{
  "n_layer": 8,
  "d_model": 224,
  "n_head": 4,
  "n_kv_head": 4,
  "head_dim": 64,
  "d_mlp": 896,
  "vocab_size": 8192,
  "activation": "gelu",
  "norm": "layernorm",
  "norm_place": "pre",
  "norm_eps": 1e-05,
  "positions": "learned",
  "qk_norm": false,
  "attn_scale": 0.125,
  "bias": "all",
  "tie_embeddings": false,
  "parallel_block": true,
  "init": "uniform",
  "init_std_qkv": 0.0367,
  "init_std_o": 0.0,
  "init_std_up": 0.0367,
  "init_std_down": 0.0,
  "optimizer": "soap_variant",
  "lr": 0.00305,
  "lr_mult_up": 0.941,
  "beta1": 0.95,
  "beta2": 0.99,
  "lr_head": 0.0024,
  "warmup_steps": 200,
  "schedule": "wsd",
  "decay_fraction": 0.648,
  "decay_shape": "linear",
  "final_lr_fraction": 0.0,
  "batch_tokens": [32768, 65536],
  "seq_len": 1024,
  "doc_mask": true,
  "z_loss": 1e-05,
  "train_tokens": 392800000,
  "steps": 8470,
  "dataset": "wikipedia_en"
}
Each number is 500 + 50 x the weight over the matrix's rms, rounded and kept within 0 to 999. Layers, rows and columns count from 0. Numbers have three digits each.

# layer 5 attention key, 256x224, rms 0.125, rows 75-127, columns 0-111
459558526495446469474558452436508530543551552476516566494494544581424481604524534504498474484556565595472442521515519412494426418494571562543605496509511472466343599450484541494533443382524489538496486441566430488567586419460375419462507549552481491425515473618510454487479500474596532508589525529464489442477478531488532587467491457449
567566565477522525555575508477515564500489546470538462530453565476503535587513510583544468484509488437387556448579410491520349536520583506483528405555433365538497575537455548519527572412537502458476394404472415538518537485514572502492563541520383450494512559500477511516512422589441421498539409425527507527410511493472480438547455508482
422481542476508533511482508506516594496504539505505487561506457480465472458490540500527540488568466402409577484464588490499402507433559441540518487572548524522538481472528495626488510477391443424402484376447392443439498485538476513512623538621483501534522516546464461504497531497480532534461461516636408446547506646624539451463531570493
370492519501510483480560577534424504524415518563515460406570533580548559462521548427513451493502504499407522574506496688524457507550510564490481503594464389503531470586476497485478529454450529453578557514519524548599513504459500502507581602522468571503530475584435479517467482501459610464518375551501464441537558490464563483453445529478
506542561466536470533500464523524473510518530508481509498654405421593421525515511471476410530469562568598453547436488525545545478487610527592566448505458562432498553567559506416529466489429453462471538512652549489436430492492447525561517486512508534495524648415508565498526490531454592530491490470439439539449423467542536485422554425558
482426399515550513483468447507562442481480485507401543438475444545374502455486522463555433508477569466453500542492497530477512456437523534477510578511548528472574583620592498415448449416485490472575509520502391490496563520478482559457460460481429486510487612511384481455513485486475438486539520504488530543551500418496547434579471561443
538518464578418517517475524509386487487467449439604517419579477493462572427389461469498712403454499556404448451524409512493480463471564496527491453557524544496650483373470427493491489508494445496507432495500407428478517514439506556569452451461429550551469503489567447480566552486527537461525538583594480490575486396462514441517453437516
522410436492494500499598469487536583561416611628462441508503487514505437588530461457481460489450530398455504438450462490489530612574529504443537461541440465478540497552499464530441429505471592412579621494580520560477625575449391463466456464535416487435535506452463497443427492512512504450447487399457456464432468379557550555416542485428
412530474479530528594602529554428564551505535416352465513565522536432567497497477685523395419425497469466507551521383558559440533532492441439568471438529578395535491437650461459507458492523380547554432372523432525472439543512495506524488491457541492558385500538501440436523499423501429533453527559553532486478532464514480534517514418509
518495447551508471523418404413558471498564513564489497532551484522520508496454589516404465488522564515493562445503451520451538500528512490538540575526517490470495492530508459551467477520553457466477364572485526507524404586525430443501459539589535545541465444591573530488482475448511440491499457459493447461503579568464491546446478521495
445593583564438572484589537530553415531492472492589585472590479583582470587526545611488457545505484584477528441517567497428565472473446369563562524494572452493393506531445483433531448427488425480560433572544636459507497534606479409460511544534449498465524493535591519614514487493475519504496480457572403549460485524498587515460514627474
455400508476472537528564539521474520589579546571457554528488571599465497487495513463461506509460494463432508492442546472472431438577440494549428506518539437527496428598504536545514497473485517506480471568566558491484590494625432492502507403550513463504489596532615464543502434499454508539533565533400452487457533378488502507504425475568
474435491545470462453478460448492460576339505460513468614490425615617485497439511555554436487514468454504536447437521447512478492577480523598611412566486499522497521565433530394518559463589488559462485548516442537475560525485565578430497532602440540548547523532546454496443475492595493526567453519494545479352566506563611396466589523449
554508538565593557441524471453533519511524584474484557518550506495557438568525430486527411423493515585479570525458446443515488558536463551435499523456507469576500432465539486541475494433509517440429583570522502606541574494613533423451547500423352559521474439495420455422515516503463430560500405465515437521426475475504494573527430450521
516466464509560445438451503544360448507555550472441507558454566526480522477525446602595573452517543543405555476472547566536523531569447518509416549585549519558526494562440528624499481514438500500605530445593499479529458549599554533491560579500463475475494375448511414520474397489439580593490503512412507468417526405499473425503548550596
570524552519513477567552523460568547496365564464540481617467453500489572475581569493507509490507513389456574421485473438542589608507501562417532501540491527430419493489424495482521501457552588505497601521477444483551512552513567447505492481574486560504466473489482430463497550448570570521515552536484539468549489506525554460529451539518
501526530531453385478539404542528483498465474568529569395524495578602476497495520558534532425480505446509440554530579481496429554507605590431502580431516562532386499493559561605556450543527520449452527450528599414496413518500465461431458503451402483567440487502409531530528513522445526511578435478563544576450551488458575383459500496567
482540575400446539528473481434485504452451514492509478496467490636465545510555553539528510589508437460538532548489515628460549424424492411510447503523496505563535597488524475520455550381554422516540523579433515484490544473517468417536544556462525433418443465362441487484498484506495458549516569467534488589440500598466570348450484463420
440425544519426581582638456432478480596476572517516541450469420463501559562473572488493452493529529532551588443418391559523540580495446529633468554543473510480607509484517513510532470505493483557531511457567604492467481459431430513526554548511432570467566522531458531446515622452525402479497530474445641595474477515478520507589431495499
435501582503575522487563438405609510542636531539528479504502527555551518495578490506453512522460528582563472519481516464523422561406521500321532568497483500454445488510428419488500651495444476499523441453578484571468438500517549504449375535509447607485453517481455396447519530484533425500461512547553553497456495457566449454581496541509
556425434547537544548543438573534546639466475382428481559412523417533524442491512467603636437544473463506614474630502525544523447483460518502501618558582591414483468490523406519436582535557589531504521424523502477512518453502480456418545512531429481456471565539383522564526511599534504538522503470604473469576608435396439639455396482494
509533548498455582513470424557530597426485497466503509518480499394521410436533594521545488400563467540523456523437557408505446625526462517564469480426537544513519449597529384509444502355471493445620736545509422543552496490442541519612524511548492533520532516530589462492423433548474429411548470511460578423495592425442518431549528498463
511484465516459521473505461542519456389464486542507420508511569485420442353594455628435489380525484490390511396541462454569446463555522524526490539479513592448525496517579477545468550501443502500436531538504600564589594543528505501444441579452473541430408431563555484486558542478446539447457481465459442534554469492463507436590403501445
489467470446540517551515516496431445516557474465545452495582521574384523533651442553520457500451527485612388481559486480536535507556524430458490579511427448540535455446483471522449523483562623551414458547587418518480433422412484514527529481485543450589594503575602489513456457615515591443595506486512444527552529472503458484562501418630
482521539483455582469515507396471494505509552518481583452446529514536520431586545498541399519469464478537442502460463479522551557483455533569431498572529469535423478484469463481589392463501569598575537487526519453520446565434540566406521522434543465487462459536526493485478424466552396395425454559578520506416490535518548554502508510361
458543525495555512478478444494558497581447546526503518520519558472437471481461606586464587548492478559493651489560582558497567471501532449441566566440484392446518494567438488488545477436426486479430449500514505497470471482534543411512513532433530529464583441415510545488444456443541412486552556525566515489520552455579455420437378528461
619491450456482527425494499412521436439521462522501464510531479434440587376430479481444506510553569425503612533527419600558471490443508402509529462454537588592487421446552530424491462465537529559556394552491507472623542406543500403546528452431483521520385485529481516428432443477550476423654518519510468489582505438450477471533470531613
472416517520501505493606494468531417447488543446475438516542487511489448433537523553480418436592551475435444541419487484488553515518394563454563463544471494542533507535439545518491523521450533496552502581494525466384576464515493518501583534536525511563491499510621545510520546552398428576592439560509532549678474480578438483469516587574
665467610477490466462486537536505515615480440530530522530402547529593480477526606431538523506512471443397535472550512479573571612507466468508505458526504490372420557457492512488502530475429474547548473486507505578516583480477498506523497475408430564597500488573441522429424521461499532420431476470508473426476549537499556484542473499637
535509550561512594523521464533478490448491462496440496540518504494532404553566389539497478448472513499526561463484534482583585540444481536633427456475540495634480530459427464512491614571373419460465522453420511540563444488462514531577463467514581560455435471602449563491521537397585481540613361557534458451550573503528496442603504479510
541507509607585466485516537495517520542535526418462476547392461435541446488494576519418440504477497561515516451441551549543470473356507583483586524552513409565511434531448381595529563475509443552616511472503530472519558498420520525473497408498507452503557537448522627414424400560461522526546425588470498594499493611515431552417449492476
485546457576402466491629454520480478417495399486503424551474392557606442513425561568507552533509575429541493456453556499463536549518512550550531517527473430471513515523518499520502539514478406605490545403548511498543405604488507496515525470593494543506412520517420449565396504533528414531503547496458477566485512470541439471416479526463
513513549445664544494550522471515521499408487476528554490497466487443544489443524522480507458512443545504522488533511540476467520467447416487544532452496497530539551580424555446539579474476423528445455508547463452431414565572499513526533480467526466548534518521539438481475529555512512446574473549401458522485425422519442570428523578488
572601535411451560455537551454467487519532449508438475446515411484495537604443496568514482574571371391439505529469462502532505494635454568573465517500512515415478501465548529516537593500534595531551569511530445437455500543581518513558457467516477451453471515545543542490453519547553526560489412618538600533521483478482439533565490437521
445490497551482481464526510496409423515466544552472491418430552555482490579516543526661475377587488555460458534516570520563519455427432520530572494320554479610617591501548508546512499446622434497434504512594562468555440486471508462492472554457472514445426414411515463500426606507531477585467420506508438500405516623435517503372550477508
530522394566427498372540552460597511467559508478477407546409479509471521470459495469500474544572464505528448503547561501555562471495546520566663549553582453483449597476506457451480471478400478489499625443447482424479486456492476435573511536514541528528497602522526476398525468458531523522444489469488510483587492496523456433528529447545
553515515481501477455593491502522522444514425537534489541496424431576566522559535488501496523551457585490520459487542427446406439587543523481479461576414578488530595505670412547516483505480473504457553502449551470471465514565577570590437556477552464456566507452509466484404421466474482475636490562451467467514479509544476493447382502469
498530482523535567506549497459603494502524461471566539424485436503475487505564484598503475462573475389527434565558538476476460475457502533481556564446454486454507426538537564513519537575469505592414456490514495384559472496506564567589501484590473613462523440458505553468535327482482491578448617518397516428516434428486606451634501508456
521473569465562555514551456485475483515424462546505536547485491448513533514430498531503590514576501608580475480504516472427454562544496479496493511460588569485494505539577599487479465473548439539463585575496508559472493547451441550469474497513408464580501483505587524397471439472473390567535391556558439487474492371599467510522455509559
494378465470503429518571526505479496475476635549507467443481511424474451557485488493526436482500464571474490539479470476494535419491557495503404552559460504488474508474458418539558544481629540460580459527472552478497592493527522612496459515516632539537458597479474501545609545554512571445499519533482462522440506413510596552547468486466
564490433421530468474519533524425594514539462478530514534493433521502582490470528412537429476538453533512523542472427460515437578575513492541505598481441523399471509621434472557544483421627392509522536513484406492404556555525580563539428575490529554526428476528492518555500495488549487508501466485503395444470443524524553572485508565525
530472520404494530491516526487600503521613492464481614476590496515471546404554573572574482411480511385494463520510502506469604469554557527501533529486457426483524493467442439445531515481549514541520525455495526518522465462476473530456511473381527452573576408497497465442498552573445545535552500463530556518572583547641523463564422528494
493501536524476537579426437456533560498482476525530502557535490560448486484599519466444428547484470416625430462584502507484548529557504452547577450475428528493580478534512470447494546495456431572526427543424541471490512496488544473547497589498461439537466532490454544502449496484446520553524431455501485523414562395541518492421458496418
459525446432537413477431522522557447465561514510474530597510497481590504504511585475606449485477568487410516581541509434552534519440448474614494492514461565486490404468495523583500530459581498425575439546561462432470479370507504516505465541454477536489397567352523540536403493633544578450532482481442472547528469536442556516499484544436
494492514492650498410496450548500455544446499519539514480474523484524501381525502496572492545424480529492496450602517489528593421567509498485538517494508563522533499516492513483522520594473474565554462578458532537493415533475461543500518519484445396525417469479521309511489455523542449499587526503440594493480501462494602475539431487527
513517447585477587529497428581498604505522490531387557424488583593529511538516450470556382418526469659573508531456537479503525434562507484605491447519450437411441497442502503497502508488449542525515449404517527564488518562486527497595497470550550459449486494564518499525476478506488569572468546406393520585527443527574503523470535438605
610503573522524489488534582537524468450567407510549466475623445567479545477511497490512519554607504508424536443500530487500581470520464505532596512469558550521536467441569560489415514504581470535490567510524519424508583468465469518546509448453462396505519509559447546503524578470445482502506558532505490529406547431412519436440449521483
467475453436593513493432554467527461609512530419479553526536488475569450541520462523458443539433507505550459467520487451592598568525578513489456541549516415561484502479540535489564414484502411527542465526480471510531506436527510554497480494555458437591535391477580443620433535509526403506480566395554425461531439597493498497575516478448
540518514510613487578481503491558529425516530482531469495535517509446458531599442540496519451479499495539660614491502482484485503532507480581457476478485434487491564562464566488500502438454401594514512410470475397538511432444460493499471499438619625524574522513524471538469471492448446455468500375523420536478553421546474559439463579550
486522465403464525443544497425511519501495546449484435597572532525495437421445426443513447586410556482532419506536589501414344522568517434477478517572542432511536443562482411496489558455467448506569481530516642512424514413537585517475486499499496443477486447483507588427432476467611469512564552438574534507492592451415472467483592491484
516489495444636508559463564537496493481565400569472498486512516411443601430477421476501519540544512388543580573519438473490463583509482523459486490557572467472435465409586403491537480476535482510627501512597467540633489503445553437549525514615529470535615443579412559523449471479557476571564507558486476484471442425469516543601497484529
536591589545396420537509482424477386498440448581467479498439558504478418402554445491491496411515469578518443436415562513486428456553513573601577479511462460474551500470465591618557507458549433506570560501404463497528475609480465378517506567463428494442467499496424536486537569485481469517430574449549493546451609569489480527483493530461
536467521412570538469530570602477547524570535567610579526516494557463400615519477585508520526414499527594532477495463496460411466424438524466523509493423476558504461447537409581448433510524540455486475629370425537443530501569495517434526635507421452582351458452345633544566493513589459555439465469460505506567505497451517480508444527516
# layer 5 attention query, 256x224, rms 0.124, rows 76-127, columns 0-111
457601522540558470516497505497530552556559470467582437625528480531591490618590537547476459410577474528469445413482511443544451532531578498471556447507464486432494496597505512531545490494437519403555490535429359573413520385448591443454449621529434477637609587433503454522530512355489449555542431553461458508416571425590611395547446523493
508481510493494519496472515457526509514483533494584429500488481493524486515506585500552435370531443490550549513465633498493379485533510460532543417665504445532556451448421483603472498505494477429428508353477450448459501519547534464511515606589486521449477404582529410569413520587527442555486420437556384508483543610414533527483483569454
474545506550580552528482551513455458570545475527478580538577500540539453406506489436572365416453556428515538456519477576463548498482503503533487479536499529559509532545534489453420432452522561417417519568492517644519482528494559470492612470513552490575515547521437475539483497578389525519510450561523510433495531540519483498498514516360
527559501416575456534505531451534481497457580493532496489584437428533478454545477498429415651470473559561484540522417449477485478473596484545459512468467432556486417626515464458508528448468586613391562497518530519475480445459442510449529513489473580503533579538469636461470510576473526512526537491563505509509544500473539538458514524576
437536505433542496458512384476518538421527499416521460545505403558507496481458571490544619476651550569452488483475455445572501554541493512292623477543497492470523478498579544479477496522513545523559563491520387481548467540463459517501520452512500579503492520561552593520496458402485506515533504530448525458599500460680549438458528474459
531579414597481456492494683493463454517548466423577555428461456442584470495426500428486578411538499537493408461546462493484539440440491472458528541613504624479527484498480502503463444478544433530497499503511504478488402440543489516541490567508509535493483503529520475533530601544521523448442492490524477469556490438478506584505460431488
516515520566446570568558499503556524554454492614461424506538462471536424629500425473475396527402525422500457461517538501440504548532483462405560510532530485442522525582542446517552462506481550466563545527550466557513576417440457485553565450455494445469601516487510456452537507476508458455547523404568460482414512413603579491483561491465
441518538456444539554533562535506651530611498479501434596508508541510504475471406496597459512483536456480517528534451439546516494438581502483535538575533502491576657385511450453466563459588450465609449441503463529430489550567434548441450465494491513548426477400548536507463535564566419466446451628459512497514475481514426493475482489488
472419595616514570436468529388544456593520557551520560479536533432465521545558539464419470444466546576521577502458538573480548497479535482482464540484571505501505543542553464538450497638586420446531448478460539515555405521476532413449534533544501459521505404527540431502539560546477515552478613490516396515461478510475434545466440465424
436476572434464549523631496510569482461464505533458495590524526530544513549517486521443517499457483444411523504570488528488479453557511441568458470478514465543379555476504441449449483507566422478532472539499526505468455561494497476433503544564489540462546441599487504564465617546459496426464536478538493400475522527482487543493470479531
431494501467525613592526521568478513525503425508528529475533507479555627407411426575464548482413455503477430480487502442613473532501430441530443513438477414477479504527493562540483554471445503434494549599570548571575510428491465474460517460550473544482561400602508437553543516483451569516505527506483463568438474516426494422489565451549
534483519522465436444519546439410480512347427524529484531528486536508620537404580557537469460467489553441498435395472477567414561448515422523531479467486424520532549586511510447596491510523540485422493540504467506449602558513527483494537500498445533419582443553538508501477494457488517545585477541544534480459600531530544438459561514389
553511456522584540502503511465610558514474530484566435547572540478543540516543412426446437405443579486470553492504506477435504576457508538507468528507482403560495539479460479526501509456533522458440459570468462581541528385501488545615554483479412584444504500465442509464509411539492534469527411507574404528469528516518506483550510489511
505490533503486492413390496523469367535568500577547555523551466567477526463509540595531528513505506512382541420528473527505465475540509471535490606420565672558525505489443427587473567514452496443624500452574497579493450526595526478461530567506528401433542427486529469459510515554446511457580401475464624551453589438378477451450524523477
621481499446640453567507492475497481461460525454526441508440516522450488495472586474488455592519515482458482427544472454495583565521424492396483535510543563507567429516427503502556532551481571492472548558504536544479583489557539531500378577526402565465586487517584488493532527501543550573516469630551620519472514472570486551561455458496
526462542515492471468455501543511498467484493529472517505434452530506503432460532541510463615413577469520430593491491480482461571482453481451457540402512411548543515585561523527506505553455524421380497539629492462502369444581429466470519534461495456592460534479536641563560493562482549439414468458527504549415525495429532406558515563575
392468507472428502448394590486475524467490450535574593497576495562506477405522561526518454509539505407434501537559580514454495457499494494534496448462504464541566447455567463562467478549586479520468436520529452520501485467513531468499514581581456560442485461335524583407471471550466435455503538475459480466436525550549480422531467504468
477493583521367476525595473403464526459420545561472522448377501477529556583565499524507423428510521536533586481495427622492547442524530470609420488609477502489516506505572458465555503515543513503445527455512579447492475504462365546542491524451473514342595448542591518469433534405534503537480574491523506555380472479483535602608381454421
425475466475548432498515448389611607493576497657507492565516483530498491494588510482457463490451509536463423528478570443558456636499525496414534503534518573511499460501420473509393619464514475526537553435620481449530462485556498492520444523543545593486519521489488456540460484455440452535524514504487504458438482445615451519562440587434
477498526449453457484448461579538600471438454416457460433484592484525440415464504412562604414520507619522530490537470467525583526553504456434570529511472507403652448490497446524517535515604531416541470421568547480528495509506464513487507546586521426481518556576419498550460516516538488528535573523465508542568530602493431513478441575516
495606431441505512552514496537498527483428588506430451496440530452394544488507541496597514499451470492572533399533501466537501516565522474516464495505488513540392412488525518583469490463432485426530647439544428587545489470583440437562499493468440589544454417526539414483465378525582543490621548561562541444487535572454428459617516491416
534568462513551448461487454509544496515526441525529420492474569485488468469503491566535441361519558517450514431562503573495517562548584545587442463513534552488491464513519593641493567563484455534512494458494520451584541503491559506397413500482495572487417410499500513467574404464563515464559425438528495491536422510504484380593451562511
556482379530591483517488420534489526453562456484444522465500465533554501591564496486511443463432519477541478527462458444452528402470510521478457497527451552471509341470441407472491505492477479611565531562573441461473489504509534451453473439510428468521547506503522434539461541615408546487605540586425486523520486511501421607503472477594
491492535431369527525606568571550562524380613540445494518485543574484554518491589544438463554460418438630512507412439565535550599455488571530482476568431551552486512510507332538567470378428499522564541496510544479530496514498602557504545517514529503548551520526520480470457396509504513511415514514543538368371432586517581449488461482466
436457495517558585473492550495494544533429571548483576549499493458480379468511443519457564572497496515522574458546488581446542468393474393484529486572554429455453554561451542415537466503466436453433465517517563501460468531533592464539554562510503548435629465443489449531347457495513399472474600573532458473555494556551528535505504517519
471503452461514471454528517491510498507529469422413476515578397486433477536390524551488489377499499514510537547480529489500618468451463485499591459484497523421610450541509497497479549451444435515549587543551555421542527497511439526583495560471445491541490535487581464591520549532516533487567517597479564496571479445437524490439484449486
592504431469507492437531504520597471532417578441518646475564591545531489512548485502544437452521493487388467545434439435528512434473460509401551506513444490476494462576465475452555492456428604529489515480570533554456569500552557534506560506587448425435458474472573467511551439550498553557479552478543519509600457455584452537498447439522
614391523593386457548392585525495488568488461567452492502460433524513419368453559453497537583500496491491535442616471399476557446505532532476561456509429420503466529564491502527451466483524479472532505467525448506558536420539530498408405478414442526543462484563484455358409551499526493422489431536524493503435401543477530493557587450551
457625442502564462499456471498567418436484529532520478500452499479546589639466437526516511497516490479462574474444502468468530555468601510597516513454410502554494411471563461496420505527443465532547543537436532539563510524442519456454475469600504564451507438567526622568471543405506569546495451634499356533645558490583467490646562572468
553518487491526424451412577527471483642448498460347517610462579409473408441581523536492475513529543596498418554545504535462519505452461550514527491576398432497397484602510449470556509554566462541442503483513498536620508445488561470548491520444618417429517491509497470495483473555434552467400553492515518564389527590544493558559563528550
541580573527496493464535456437417506545474531544564522518526537512577520525401494470573445533445480556485469531459477446514470452516391499600607550525484513561492528555584467499599512549522500575399374493463498518562530558489475407472562478535475496568540622596500477423384524365600518490607511527568479457417497508538547534470511489563
498567588540573507504480509446498503538522496524485479486487435428462477508424544496516510473602450509511533543532571430490486466453416397493583525382490532571594531560393526471411521444481416582433457509471481412403420507524497509554520427548496408409501470591638427426582459581524464460508448573442431518624446388503435551432488491603
500604456535434549440410477541369543473503499461549454527464481522524490518354465510539434539444457433499536563463485480529523395489548534546473609452606536466463451464517568381567530563469604507497574513627477454500621558509501473446396457435463393450468530528521533444442503520506522514469584609493508498500527544550490539596562496604
445440497493484560537466555594497575523498435573498552528517514507502562564532508452589466450467509460473470452493535542502396483481538499616590460400521410545389500512518454529526594565590550503452391508533405491546340432510492454504478478596358525496490478524525510471510523503585504489437487455500531474338583598495507510455428425491
556484510515572572399465587483524460622496536507516493557407642455445472425559506492530471604569435470587375466526534510489597538502490437573513456516546389512470524433451438464479435514405511565537492453502528445506492574507519475517554541567497511598458583643519516460421448503618388540516493500554577485555494611537465495491498449477
426498554616503465461581506483467501534562529439488554491428451498472506468479537439488482522526427580449488510404468479434388481496568536515522405567510463635528418566539461507442538425468462462377558530449583472462479498522441461622454473431496486557455490535473486458415448518519506531523619542419509475565462518542557469488473575511
479480522438548529476433419548456508470554438500650485535421468521453586502438574547418477431558565530513448519477480430523484519507546556534537476475471577477501515546493516513644536434416546550386522444538511442420530542550533487524476500494493575526507483521474478470588465522394504558458601526378609556434509538553445462594436490461
517441452357457525486492471517502599568369514536539511621556559430495488575448568499452490468439553656535478579537429527450469498471427458488453475465449567515457569539634546520480430523457451476449453537469488512544523557531437510604510474454464513359550474593533507387425493484493498496438499554560502474554504356456498500416491427603
483382455506426444508442412423460521520527475521538391506471457487530442550454501526582480568498436431459508469407449485531484526581536503416524475491465484451430530493505531523536592530576503488552467526482556488455519471434512470456481541524494400533472546541494476540557543504545541533448553515543461496471433426570465553555493447510
494496490523515409456522415468494500500540538506549471465538547535560537520469472424531352558559506547511453494540488473463471534545601456555515513445453520482487592501494504489458527432547345575467494503495435545483520561600641601522499525512533426533454397444516535484472462602478541414436480491511428551491462544446516515531528477518
554457491533502504410531497454512479447544467505518412446503433550471534465534518464578536520507477526476426502444513493458604502488557537444483484527512529547602467458483481445540558512493534515602467510522568550453468484415536539510471487382422507517525368500560464449538489531318420498524518545422479457509634557493382396546369528505
520510481448442577623438552395535489524411545542525476507521472571502485510563543481512461431432503466545469603567513522566526464516573528547584564472443444558603425544579501532515537443564554580462570474478509577535472517574553466529545496496517428602443472497481562400491513520523544485522405457496535520498531452539518519447491493509
452525447498455512508421459567471464514529607503504443505590513458583493460537487471487395571510533395445529549529587496416475516463529473456451426443428530511483468521464518541433461554546550547471475519540494544522487466527567547509540526457478515450359482534491496495415512635508507497473600440423562550469468479494500508483480495625
505530429481500528551527428529484477517453455573533470481525500505429453505480593501528554413483429406530485526496456487484622399474527513518517541455526567600526466523627437507463466516496498487513505507462512512544528515626482520502584511499473513492506455466473388488514471500506490456569417526458532527452527456559519453586484509506
546478469546494631458647568533379514495599569557322597427462413589527525482471517427541379442560532517443491489472541392531425516511471547505539577526592487490509491515482429510549425434463512470590533390432520467546484463389423491597510530489507415505508454618561521565428410537445449499462486471486522442611525532553414521506592498447
598536472456478501495471551588497498465533443440573486476477502490500520522469576517580583450524498557425498461498546483532634540473456447453506551452558624505539535459513448564477523494536504528560545541469504449467415547533501455582482513396436531507520454469490460478462479526481525561555510519452399528511519431456586396438493534535
514464513449456470518563507557528609420504591455536515541512454507465488594430505597461430566540480587575543519541462539509512595516558437498487567344483518519443480426415410480409346461484540530516464482471466551446522397482465510415510538438575530568557433427449468524508528509499456457551487433447634503463485494492508568590458517528
506408506451542441526434506429538521438528535541497465532509459540583563539516500405531526527550526480481591487397467493577538571520531446512509435538612486445517465462483495480480594397424434556551546422427458482531488489530429481466466484499466478489505499451499545525516486608455448528537386485507389481523414528464605651423433543403
461547525459560466418569591522445463520540483443466512623608552534631409466545450419468521483455540403524494485509505530500395511516419582477501460551576403607558509599520468470607525474439531502507506572501556536502579485493490458398547521586538514419488460385427463479451522413478484511466488511496464510598526525502457518468529519535
508511394480531460577502417549495548511577397486527398426451378521525521522528478468503494581687590421565519540513571537474420600527504471459477576595531498546505458463536410525412410490542472506533528531502463405465510473388503520584406393551529476497572467610467617502544487564533473559520486621436492515495588398507443621539566461504
576524451570607524460564497455424513528480535464536442545489497620496504388479461533474525428581491568471553402425546501513488520531470516578471420482555535461576490463422506561467520401566540496589453478400584530538534577475544447522453496635463490471481474398475616449596457468594384472488579436463422487490633561536472476511578519542
580514442513546488574549423565471498509519536591579471541471484534585442557536455541487534374520498515523484544517575503501357546414489471457548576499574539425458539493561418583505412536519467536593495588508464452395605539513502608503584646378473427528453408425467495561569451545473465580468471512471432410532462522475580442558544502447
# layer 5 attention value, 256x224, rms 0.113, rows 64-73, columns 0-111
611533595467512417503574495458468548404525464471507596453472528570407535532455456480538432477496558559493490364656554426487462402565430565489505520442466536499635444470481441510425478404465522439489439618459458518546525514529525545443510508504499440547472394535527491536513525544490480598493540497560450457490549414474475566611420538612
532470530483523482543495599457458473479506540477512446502448497477470519549504478572494481516562516572503523446450550542569513545538539543547547449528559507521491470445468461470511571568488541524456467503451526584540409452477564492481475573492497544452464443384459471512444515518544569458465478439519497363518515416484474390522477466372
491589558459545513468466404519487469501488468505407510500581468527551540450609476422524525560487458497454478549527458546528511511562523437355444541412514559640554575596554488522491519451563453528536436434512484490482554520446444453483543525479606537421478424393506473469491461555460563525531469506458559551528510511494497434493512518482
537537477532555449485500541443524491495495414463438481557524516501416504513557547509479472436443493458490491506471561451426337486489501493544498484512481602390493445542488462561506403502547543546443509463547541517507497546580500407456486361469427481507491571475494596483567514442603502421482545419610407475525495437619436484485544440499
537504531554555447504409416581569442512474428468530703472489540490522454510473496566468451483546517472495461528555510477559473523499464457430466502608444527425519541490460559585477484383577453480478517532586537394605454530499500485508497480509496523579529463513530376499563389518457520497456430442453537650492618563497400609532473503540
464434585542484484599626436622476545496470440479454428591531515512487424502450533453431541554448475523462512505502532492456519519394484508535484485464527493510481419482535500481491544550555423501476525484437505529454430477500470559453552469477493433500499532493503501554552509482511495567527469452527530437432535396617514475495491562497
530576517466491424490628475453478506470457506461480462519483466536553614474428568489491566499370432559491461522424407561540536489443465444448422528497446518543508430504460556580474513536524492503526534534473464526486412458513491399459445530535427539583484493518495539488538398567546537474441585463566500406492586533505486553506481423488
499536587419507507452521463606563468594497484536490528544538482519536518591495455480469594532494434575487480515375580495434489508573496516452439464499496578544537528381547464392585476492523581534613525510511474524504517471550417443481525502433543542628529475527522486525489529503549542506504546517508392530480459511487462510509496536484
514446538567502495476480501465537524383411532455498417489466468479563459553407462433494567547471612517522555514511659531465479532505572479512556516510510481601464427518503515512494508520546524466532524589417474465465398584445415414441467452525522441462562569470543525555527510498440526502461482457454514408506494409529462521479484575529
467386501429516533467553559477564502557467535517578470484477506493568511538481504484510445464487552493483509503476520474462526531432563574484518518429472504511540501511365510540390460521428512506530510340560567435496551408432417607542553396537564508440523591471471591493478460522596510519571402572658572419468441619481524444458598475446
# layer 5 attention output (transposed), 256x224, rms 0.0916, rows 64-73, columns 0-111
546453523570476539439431489441549529513527513485425561504528480579555508528445533455475451407450517527528533525504560539479504481433480459558512446547476468481551457488501484481493494508487478472486559480530518457412454481560458450572490492504502501491592488577491606486388461462423370505533492517521525529546465501547463517451469533526
420418563500491553521509465515490518474489513519506419419536491413488567556444443426481547561485492512539511571501459478457547552502490428582453505456526528480486553516515571500462455429458456552478523464555503408445462533468529524486584415513551492476528573500530589499530497581449486436517463561489509508504456480431439506467536481549
563461496550403545474523496492441477480493504517560529485417566487504347540457561484382527526414517458512581425542458447458433498458524513485568571495472458449363506374532512448547429567444498513415390530513509569413511508526465485514455453465487519530466552540443476525449560407531448458511448511523556529528502532486505454517445393510
424518461476528469432580497505437471495467483444476502517515496461420557448523565524448439525526442548503456477486501529543566486587427575516490385479449499556538554486514522476465562422400471438514483410522504478580495481529530531556476441464421527437457438554561465519428429498532578540548466523468545414477488525445419514485489499586
352497494536475546447570504463345511483521440442487492487546452498470568389443521399505442509479490483428525479438515584403484543472604457532516447553465431413524476466477484474490513475474529454519603447463532532470518469574455429486465437496479584459497577531443457525436513378552451517533529594436466496505482530415539480455559536491
458582500515570447466402554524504553536521452526509507496450536493578518495432430473535556501396522499592456531461499511489463560452443492529421510546616488516466454470447508427502485413450516451490509499477444406554441510466511450414496473473573521534566477559471439439412533531584487529554425489534508541544478567514437431454546467512
439473515522488537465397450559512476461452524482453481548515465462481435469563448455566526571506614526425566474512437454434561496443430496476511452490487461473502470459517443466497539533514564521514504471501516477606462471448478552491439483501524545467593515490498471495485434518526478500581482512450459480481522484495497510538432541552
465510477492384501498448502504502468518467480448532516513517479471371523472541538479516391467526458469534505493507506479471578512439517504603558531492547536443452460549488508533491533521490517490562482500430540445571499498453497502546532479529504510508492555501427518479432544555520467524403434460501633538517538487501499521490465519511
502566482501434474565527522552530522468556520515487500439460568541527514519552528507528462447455450514496459466508476488523546440472457477556400502528480511512538524451441498589480511474441482551533534536520419456490497483551551549507390438500460464576515452499522479432433502357486506548525464462469572539513404562467486440591381455479
454463563619688570578516471521512361478567470490478533501522478423506548568495474552544597573471508469489493468569500495530501499539496508561490467448405519509555552484567489502454557561578486566543451697503485531557580537515472466456495521480548547459461489431523473496558564590484525496471452492469500477493563488446518501536542550529